Each number is 500 + 50 x the weight over its row's rms, rounded and kept within 0 to 999. Layers, rows and columns count from 0. Numbers have three digits each. The size before them is the row's rms in percent of the matrix's.

# layer 10 MLP down (transposed), 256x96, rms 0.0775, rows 194-255, columns 48-95
104:566508569431553476496571501555470507527487484487497530531538601499511412505566505412504529552593515486518596578496473588426591454440530543555489
103:520532504398514472522417499478524431550486465538450517516404587548596487641491474473522516548514564545460426437497536532492440477553550506515497
091:446437469483567501359454527529460500484499537430484527477416461492416509510442552507505429580451567458471450497549496485512535415417496478539468
104:557508482517425487525540528474519469431531518565487490440479477507413549609458537529480464464538514515564600448543522415505572485492467487534451
091:554388472507512477535532451527452450528523573528487499586572521470574507465478500590635543412501512564523559480483498557419490462483509488485445
101:467540427544471452481434436480417517443527410513493587552534538469441516492400517494577485527489491545517482478513483396363563554513537603485555
093:459459580489472537498435570539551525545498549515540499518478560453560488472554464529450447507517525500533496448522505504471556446406546495434499
109:559469487506457499480522536514510401592566534552519471464533549504480560526484482538445484501489561665565538457485427583431493464468545554545480
107:439503516562426479553491410489518554506521448436468510388587591434488612535534429531504475506473525510599496434507457500461497553479523519512487
091:491551525503528489515529479534487603510453501513534529485470400539437513521461468566384506498469516587526417494473550429538462461363452551515539
102:521521484411448571511466427497627512484504482545454421462513460503528512509480486403500457532555454496412455461488530532500517581413482437453504
098:512517539540479521496478472484485476471455467473517488536512435546586556485375477541446495417471444514509456461556435563540513530413496461462474
107:470533559495458608488554483395469605494463467516395491516414567512488636520502478439409498502486429522418484500498507534530496477448436493505424
096:567514532442471559489462539513564513599563562521489512517544530400513560483435621550478425408475623505426477543484491535500578506561498435465523
115:504594501461545417494530493579528561525540510485559520526462454541582489521505473406475490524543538500495445478494603435518485433451538555565388
100:606595436429486482561494507463450509424519498550503423515451560558538431531553561442507417528542441511466576486472528498510519539515518540483538
098:444473426497488543516404469493509468538438510617458481450444438486420548470552434566555557404512540559462616516574480510552470539553531491558547
097:636535357471568509482478527570491474561477584540449493461480587579495568490517501570549506588525543512575468418564493494524542482554442494502591
107:518572522512504531485500435541464493442567522527576506470539524559495519449509529504478521468530504363473437381548415500519410458452454488452510
094:489481549533426550534531604539500501459510487523475519462585524490502448459421522549515457492524551503387503482464474536469417571469520527406405
099:511484575461521493482506565491478491472536544479467496485467496400524517562431594487516519433388512498479503555447463511407447491497516492474477
097:552545476443541560402457524456579483440406521542527444427450503447539506522513415468477486489435577543426407471458531472555481551548533469593494
105:574479499489457529465485579484442522577451512531577484505398414511485450487396493500445501537493473435583494524432563549537468540601384544502468
096:496554525522589491505521485582513473446490456527624501541547445510588495443533543503500591431550454479538535517494478494471427504471515435379448
128:480506506477516475448412539523517528586478619446503493483414542511456534630514558550494564560483543429550549515481483493506502507490559483487542
092:468489474473425513463578514507443495479567388467491525575471465471498461502512481503539427538468542458527483529556576521462493472557417513489565
092:491542578570484518409514474618509554592440529462454549480441496563441438424430439526445561594492461480505514460490571465531489498469512538505488
100:505591506504435479518519578540513381540429497497444487519492538634507506474487446382499466516442487495579514553495504524502557565442531564425545
100:449531572536537522494528561448526548492465451477427510504438584445504415554452517429579479542482526569531592561431497420623504450519479487440517
098:458539515435463496512569607477494530502457505644500457534423424421551556462449491488376456462487452419490498548594485479437450495398581523544468
090:518444630500505438494515482435463440484469494532511561587538493527439489543480510508516479452522466533523524486501461499379587434422583474424496
111:508561449538485529466415479510533447454559437551541499465451492453443477545508487561465454581535566478394512574556522499471537477460513582571485
103:480475570384492505515537496419498590557536511500475550453511476540532465519495475466600433357489550487430503427451480471423489548490559568469533
095:568598460451546572514560467541540475502575567509562498564477644559461452504465408544460393523445531516501441547464566502545500521475549550478554
093:555456523503447445380486495540543518517551543458479503458400508403515436517531474441540525486384587510481484532483518549512502502473495462596493
090:424552547425515523427464419551465478429476429541573487500584584508518549503583518534458494496591577532454469504513520552436551468499479516554538
094:480483491427474550472531505491515566478492484538533466566491417529481452556511430531545546526531434539577461573505474550448460494525477526491569
111:548582447476571425616596451484502404534504507521523481556427476504467431462544498445544551581470527536411526595553458597542485501536501498461472
101:328491466437460446504438453399455470464466441477490504576506497493407416493559483457494491519454446512524414456578473450433514488409463590482514
104:453527470443451425508488412534515486515536504552527525504536466484443476398417557493457484520443555574512588580456410439537482475549562428461524
126:453503496565460579441568533536545457435401607473480500523541491428566475537477521517437513464503480470521479473424556474381497418560444504613479
103:485533593457566616580574482515548440588448503496475531545530501495474515451479488521498516443530517588506459502532429491498535496558483453495462
100:417485404501478413552503506489464538463541463545543495476565484475408464452517549521486610510547443451527536598512504463425556480513508420518416
116:530507419440489570559468478485455384505510470439541533462481609517642491479487468435498427508494379442497540481480504503403503515543489493461516
098:517496488469502550504393520517526510517479548493525518484504475440533541535473606454496414439548473558369441513469480502498444489499466427437565
116:558552496449517478478484496519510458412511557386503582526465544490508406521495534520478514530507495500381448536492451482538554528446574525531610
089:467531570478442464498480477415504438522504446514492485578558489527502508471567522596583524443474506505508563514492430504496446562546501533457481
106:561525450543453430636562507482458406541550520521512435431562483533498494529467452532488544486431470552524573401433491536518493577463388506465475
092:556477516402541585496547384446491547601541583517537536438501435537480614538434491399611602515457589499526533522545471494539525498542490524576539
113:537497531427541414501524472560481465496549582500485444517520389566471502555485514459467498481345501531491514517503528523578599491434549498461507
116:527459514498549499618470444516544418442516585481471591540511632524466501464466532457563468539557444488535412472502420459499429463512479434462503
107:517528547449546527513479550502562502469411484501493485437459508484579520571596558548553433505433488393538532467503482435465494512523512494605519
090:530554474530621455599590499452444448518433424505517529586532511513481590545500404482590513499572479473552582480496478509454443433510528548466455
107:558504508516430549574497421552481407499615499530495541483475519532525480477417551539554486524513494532527429482467508495613539512469633523466545
099:381517531489529490501534509446524592507543524432502499543532462479488490482508482404542454540475554442453478520551502522506545409496548531501541
092:409566512516468610491521604518456508510494575504525510520580492484516502477505522503477460418507570492492534554479396562480462494397560364455513
089:565465570553482521576495530492497504588426417540553446495523449503400562459486534552461445449438562493578520527467547570519510536411507518444456
102:514498522539485490479480513534465487489568608532639529550502516406519471523541440529545496409525552485503570519537441538416463486542490505445482
062:545502568505473500498556480407483468527519415485550420535548444510575424517503532443544449537517419562578597531581480519410407489471531526411473
100:501470547527510434515471554497455584505554519577489499510499472524488412430451603573458548553523522611434534520565541467516509553420618452518496
095:516436555535545563443540498508510529449476619533512487462453337454453503528447493468420516530448537600464523529436504570545494458536612500527486
100:429506489509570568401533528421495507545426530567556497444516527500553498486517468582510453494479448556481502431426504487546486512485496504462521
# layer 10 MLP gate, 256x96, rms 0.0855, rows 195-255, columns 48-95
118:515500480441448587523522473559442530448443532465478521549455458469518487448464452448579515428470502468600507561487463507564510559492501512574544
091:501492507511413581528451481525448463535466492624583469527594483639514555579557505464580472443512457423500398563559484530426494453423467575506539
099:518419453508429506480486507525405586467504576532400472540480522563450506446544494565555480452456494444544470455459432443578576468492537438563463
091:562563523557518396542563475419501544502617535483542473577536511551551544570526480535518554517525532545483522522569417389581548427478506647574510
096:488550524466591514448478532553449572486506445477553493597556547513423594454546389469489433605460478541408453532451510500400543560534484481439500
085:529488436492541485598461554479474554520545563490452413522518492554504511456463407433437468514480390460444571571495572429508512523569474496505339
108:509455501469548519501485526503522488448465448504515556519518545465489490551457503558443450511514504547614518570503506568550513490424475525522541
102:515416458511589517449497550460481469507523514526551564531462467498485503441455510461453530504499486509423527609504414521481465466420459510465381
094:433523506440534539559543444507548576523449460564511544437454461584429496541502431490510411543604424573474446521449433506484547545462447525477516
093:501502576542506526474521540503434538532555471478473439462523583431556608489527541494511556382432563474492583550569495567520499482499485445501544
092:549422511509513483558544528475557531406478537470554575440515498417529423423531444518524553497425615527391485541422374488414449466494474551428479
115:522503545514575622444581542501496505467550490458502501543543495469483566457356415485513541491514423409523516470493454480527498485444455489456525
091:523444423419510515524455536551560494548525569524504588535488438449487478487450555551442458386486579523430443490512486546515616501530455476484551
099:443503479444508560471495482395512560435465407488514481570499511562480457456518427451454439510496448555490498401484492523479623515527557501506474
092:474582437447457395471585518542532520473382513458506482548572479351501604514543533457488462478525505562504520598490533560549519541421490538557551
101:378494585512452517506499535543492530545456480619470488470427508500511502442457493513505568467518500573495631502534440401549461582518606467498487
092:509546443521453527494454567541505459483562466437552588517472485579471505576532505434504456488549504532564466532534532519398474550554564590600445
109:546394522497563517483584510424552529575611551529497546570480596549566583510429550542531569477515513548457535559591605555450470493499527511386484
093:533592417604557525498530484471486492568484519452527489427545561508534622506540488479502505539604509471452535525513608487469461567424445565542524
102:566424525467445571563463545503451504506543514531481522561472517538577563537427569499468424474566493578502492496454469515424532442538455556414543
092:573539515574487565382468515428586508557539467432463467579465453408472521525532467464504368508471590535447430486497444520569465505565474394553543
113:533483521502470512454511454503504538462442447488599514450514577585555485485437407486583508569505453478469534670464577563509527487482483480490495
097:471499469562384525507511519493597530553517568510457540532436440418553427387526591481562506500555485545509544483539504449590484541515529535542493
122:499503436476500456581516481545489505439528460548520612508573488513452502439505541406513471476623576574505506502572481530428603449459484579580496
101:465542417499574487449585485599489556462547467450494514633448480562529556483535445495515520509479464514510524446499566479548526450499472556506465
096:577527529539472468579425513509546517441490450585560486517616456558539529470476493428569474428520504575482589555493550592474473441493510449545423
107:371534561516399447596516496555505417483498482527441489514440530561434452462531501445495521466547480492540546565425510399466507527443448592507520
097:507500499411479487529524563516468451443555388591440495512458542388588443484413532480513471520554517467532486566448591467486502539544579473516477
105:517523518459461439501519484508449479501427416577544479432487568547571557528492547447421487455516475426520530457490380427546471508428546431633516
094:573471601510508538531426438485431505457443491521534488520557527433500439537577539458557511492430440540487494550471413441438593527399509450614489
114:514493542503480519443490474434457576423569527576377452446489508597604503528473499494533614497499451454435489579608517523420553527492452561487519
095:573511550490481584516475503551528557536562496395538490487526437488447503586603411537464439555563488470526549496469465509503485485515562577556396
100:537520545552413497514483433484539531511482484505552601544507456510464473499510446600499579520462444434570461520388541397508548500494492534438461
103:512484521442451508491424449529511500492576591557473472527507461409431464448504484425506545565486575561479486499481599504602582438431425449459518
090:601565523575586467493560530471525456498535514507497496447430478514550467447497443526569556421520544414455531528436569478492403528558409500535513
092:467415503500401514447557419473555437542512441378579396499495544564483500419492451490591478497489412486527573580563474474542529480560452506426567
111:473490442390444442584476530612548420369525584483475582541547423501444525538528528546484492503529612469448498598560472563438497553493466480505460
094:517528442462478448549478528534535515514370536499473572470603557505392524541530477451510502456607531506498483415552512438414570502464524467527486
102:538469479493585475535557559478460453462553548488505449483580434561550551486552465527522456630615467590484551553491501524515577440554371540533459
122:453442416545590477513467412498480612550556456531564513492555525523521543477604512546520497556570562429488547429466536428510446470617548547454600
102:455524459569499557542491425575443507454546478551429464561497487463461478519459486518537512544437522554516433486523471435412476459445515501509631
099:506534558466473500482596520607484434514443458505494457559599557465502613522522427467505442580468464480495538477545503464410449483412522520573498
116:503454420462477472467523499474571451541492460540574561508483522479469485505472479478441408409507486501529548543561519583533490456518474461356465
098:438453583408449489470460561535565585388416596539474466534523584513441557481453558497443514474510450465493525542483522462529533398450523452533439
109:552485513481622509504568599469597344461571469523516495532496493512471568478539588510479430465519489461461508533523558549496536490451433474546472
098:512531560559541539435482559524566464480502512373533573509528487484506470446480518564452602555453571561509518560502546520545448492514490519512543
099:556496375539493513499491456523490598484537460503565481509497447467548497524510510452530537484410563516511563547430513489565413518460521481359525
092:400463377490594515559539523443499511483443586484501483522514499515554494528534432514539487595535438515482496435573425545481501451425453568470458
103:562440545454435536518477440490457588503471508453506444485451574497433496527495539587422547500476500489492515573473489492458577442482431491486554
115:495448535456489500605488468611559489436507438448507570502561465497459501430561488525512515551527511489452521536563516487451436451532569436524628
119:493485444537498452542523479551440595556476477441591635465590469436419484482414561484556533424576445474534525650503462560504461531584465464453580
088:536436476541497453442472498560490640493419572335498489515530495467515469506507527426435456444503505491439524498419601511587544539420452505571570
109:555462558538485517415526518420552525469501467436472564517457537511504592489479508491445546576520512576579517490417451489461428480438530555419500
101:422546532505530500574462481474501547472427455453465473521552530488421514476511526377468503526562462478565441473526538463487463533535507493556551
087:536494525455506571537458537511499484537482499403462449578559520615521555441556510541464563543449551567518542444542520444531422524428527497522547
085:512458504552476442533486406543564455506510433426567530470487341475414539446522603570472592481499526483523412476536467576526627505532498498544561
087:567461471506483499543560448510469445540469569463546422430651532437510524504526455541507542475466467405452497550457468485475478449551497462538372
068:479534617489517445530509403455526511459510528495500485550486388503575512441463556414556487577510439505572535440564423621485456471438523557469452
108:541471483448528516550488532435530542518526541518502423526497465472455507458511506420469480463564512480521519533574548533508577508483509463536435
100:428507382432477511582426542462529572555439489499523484466636401498505521480555546567507453536509454455489493531407469470488462539424445433489492
105:443415546498454538440519584546585466555436479546551496507527538594454539474560603434527550414522490441544488563487448488522452532499521401523472
# layer 10 MLP up, 256x96, rms 0.0858, rows 195-255, columns 48-95
106:614488521478517546427541585533508572471455522561498505449434611554492513491513468510502495417550533541513417470467417501465504577563513454572525
103:476444508461426507644466499500516458506500495586588423583560489572525463498462564524604558464542443516465474567532441530503433545499404562501463
098:492466462420461511555533620552548488501561562441457488478466492492583424577571499455513434444474495546515560544526471469481579523550366494504422
096:501603547492493542448364523545442463472475593498481507419406565494497483576456387426439483544476494565450458515500513513511523563504535525519525
102:575499405450544563599452497433501443541511590485481518400474543479546511545479535460492592474516540510513533419491566615487480565548462505456495
093:446472481497488503560435481477553551473602502461401518518389478558522440597468469556439499576530561423430490452451486490501508544500462532452482
102:541534425542511430491577445524446429558504559565519564504453508411502458455490497536563572502469458449439438462550541478496468475491439477474509
113:478482423525451563489459459564473507556530565526501430421495473486513480604463380491565520493522524403550498462478525517495439458547474564479456
091:438557526546639440528557511464560496544495496508569524528565545570615489527461483464517541535555455625548544551513498530534519526523521527616525
096:459493495504516482613471508504488534512554508490450466535496538513518587475578453544396508435559492431553502539508480542481482516456480481560504
095:447464494539469507516456545523486576416513453434494609435497460446509399485549475442458533545414577458557457555482559490409530555567521595487529
107:491514578456500516438392534573495511521649466488597551529502528558538406505463487564530552493531514469432515527554511539440514539532489492534566
075:485496513564552487467571434444488451455489452534464464449566559573552535496602489527547587616550393518555558464494450465520396490491454493485477
107:528502515495487598538597476424530544452528461515517485540500535525490442514511461509396442519501454452554463489504455437439536526511522536481524
104:407430548599505615471449561510446566583511480479468538520464465487466522559443519513463562491499468472486476465488439524588486490547584443485452
101:484428483490580464515521480529509537404469557584476444563555632514610580575559527631473477545489505545443442553450547520463506435457510436545487
088:552435510522477482556555514454475516431494468467480442501562399554574486463437589490520545525459483538492468542549447547542450567529480456492524
113:523404569615471537518482493556584498462478582489531460457557580505480448406565403459409533532489624381438403531541459511578476548568499474516537
094:587510480550456506584521472491411436500503490450446480416500494384502471526507530541543520603475471463568527492590619496526412425484451537517451
105:539524489534542503631528506484434553551459467512490496408516461561496433431446420417476467553547503484505503456438533477479462523418462420490516
097:565530539564422551539499491430518565510594501444432516565596499527505458431573517526519475522495427403584580538490483538475573414535395492475497
113:470452473517494576467489564485477423546405557495508451490404438418442519470504547558428516552528461436522531378420503485565459514491482536505580
097:456407510467542511516451527531444535541463648522504441447550530459495583555521395506472521480460508474550535455507471505540503465484488546568539
126:445526503557523462547487422394583487486457428469453536502480459546475597549480454528490473484447550545517555492566505536432573436549467521496519
096:534449526521446439543464491415515476521439558555550486441497472501492408491461546438522503541505513454445550542536474468446462497510599473540543
105:547471512483424473597486483569513478430435653589577486547460490549560547559543486425522470359534447578563473553489482518506579473519526491485482
103:402457532564529555545572517488479530446464501515563454489476558487500476497502514582509498483589452429536599496521551506510565396496425511594539
087:470552439567526503488478396532517502465479457479478510495560425455460505552566537512450509532476499508573526456424455586502523432518533622479490
101:460436501488457469480411493566557466428455572457462432435486549564525416498514531465551549555477524554537488469466584532474517487560480522560519
095:477501478513500484412593399520511510513581487446427517466525479460532473485494549494457447520462618461607572470579522581486526511456542486491502
108:509541467456477507472431383468463571466546463542581405507425461533504417475485467432524467572511391468448445564516551455375505445465536473481477
092:497531497507417506504497532445483417456440508551452491574437481495559472419423537532483517527464487528489404455556512494614501542526379487472458
101:529549454553455478627524511555446462529397375531557495522548449447471511498484491361514522572442506514518531468520396441514513560577477471521541
108:511380607354586521478397517451521449525453555479474501482516571556542488601475489566471502502485412522498495419488431457527461506503536497488568
093:596425534526497496540559518411489517499526523538435467438493527541525448484440547517541586524519413561499458510508572494531515509517558491586436
097:496486512477597594540435586540408484422450472580441462430632489492503552513533473520540600456548479494577511576537466518522499473496520545542468
111:409423505480464453422462451521483491462515543582498556540595510540492502486554497603480450534572539546456533449412486520415533461480547515512523
105:544461533529624470434514546540470465573580441515489480460453468553469556525477507600451585473470511450510523553403489520616480491514578491453520
101:455526552447522472480607513555541456431521437453493437417517476413487508468547508557538483436522535535426427548556465550529452591484524613624507
124:438472476525429491518533445522469515471613544559525481518486463539469557472526512461457500449501600503556460534549563421490447515476560542521475
100:501507581537452382465405554477495520448490489519553509475446501495504533554451490464506487485439378493556585532442605463455513566560529502538522
099:578518441458615439466601468529490503522541401478526582594523514543484472466476538548540494533582477532462545440460503529599420442461456557513597
117:486478602493397597573529481453483487436444484511513521507457518468488489534467508481502491544592502550584494430494582540455555474484530530488523
100:506356578467463676576523495446502497571492513502540467451512457547505497529464588460462505479531453445479509486582535500510411429417499493390437
122:459394529478590443435534607536578436505483543545513456505507517501509514544570578540536500496487561454462474438496482573528464542486423457531393
098:482485547507513487459541549390441498582453573501519413488584522510610542548524503480401465465458517424475533547557480484550539452509478489535522
100:548501538536541594462511540500511544534522424570563484488503422481450433409513524502523462525543469484518492490474520534591500402612481483481586
088:409395557488475490448499668486413478498414478440471483463584503489481522499542501525501517439498497460527496429445415480489468417468448347505530
109:567409509469513583502508506480505571549551470367506552449436643551507518512486490589471438539459484454512517516445492458466540433553419389474503
110:518480460410520497514503354566489553459469478517410526489479534539626509428487513518548582539484522462600588504474460441506465421520463501457440
112:468490409539539532489587553429479506520635568448503491580485428448481491521589481441464483529559558469453425472568524549505455502561490486508431
088:439447420436493461404431504545480626530498562512577381507441465527450502502588509612401467470469528494535503518511468536494517521540521515562539
105:502517498484638482404466470506463604569562449416549464491451549519383477484540466534550510475506465597460509465473435536547461484557542476430552
096:479486462494464572425490585475475468571483502550465480571428558572549497445509555555529444468405444493468532524379521473455486499406476418564475
092:489423490454491457371525536527486461466559501565533507478470552513517522522575551512527548598468471567518435459558527532518492498566406612594475
096:477553431561447444503516481567373519480474488464465544500442559522560515463518402465501498542523498466472546521462523374466535538520535429518551
109:495510463519454542473487520509378612498474541476396476470398512563487515442430508426378455592525498570529523502504540496542456589448542542552538
059:477524506569539491437545480498484451531432458475488520440440523452504482596530495557537541558536543471585436468356429467549534529609535500424468
107:526457547477387519522485564600443463448471489533537514444494518448487530501442538501504434405562496556485425525491462514488438534394526532537556
096:442495430517497499547519509494485473617511536562478543513501482435538547453553467568547477528507502474535472478541433463534449490437539469487410
096:537535451525514482455459543572540503377522481547564476521630515528519490460492514477572585514478517490541533495500491530558469479482541601510477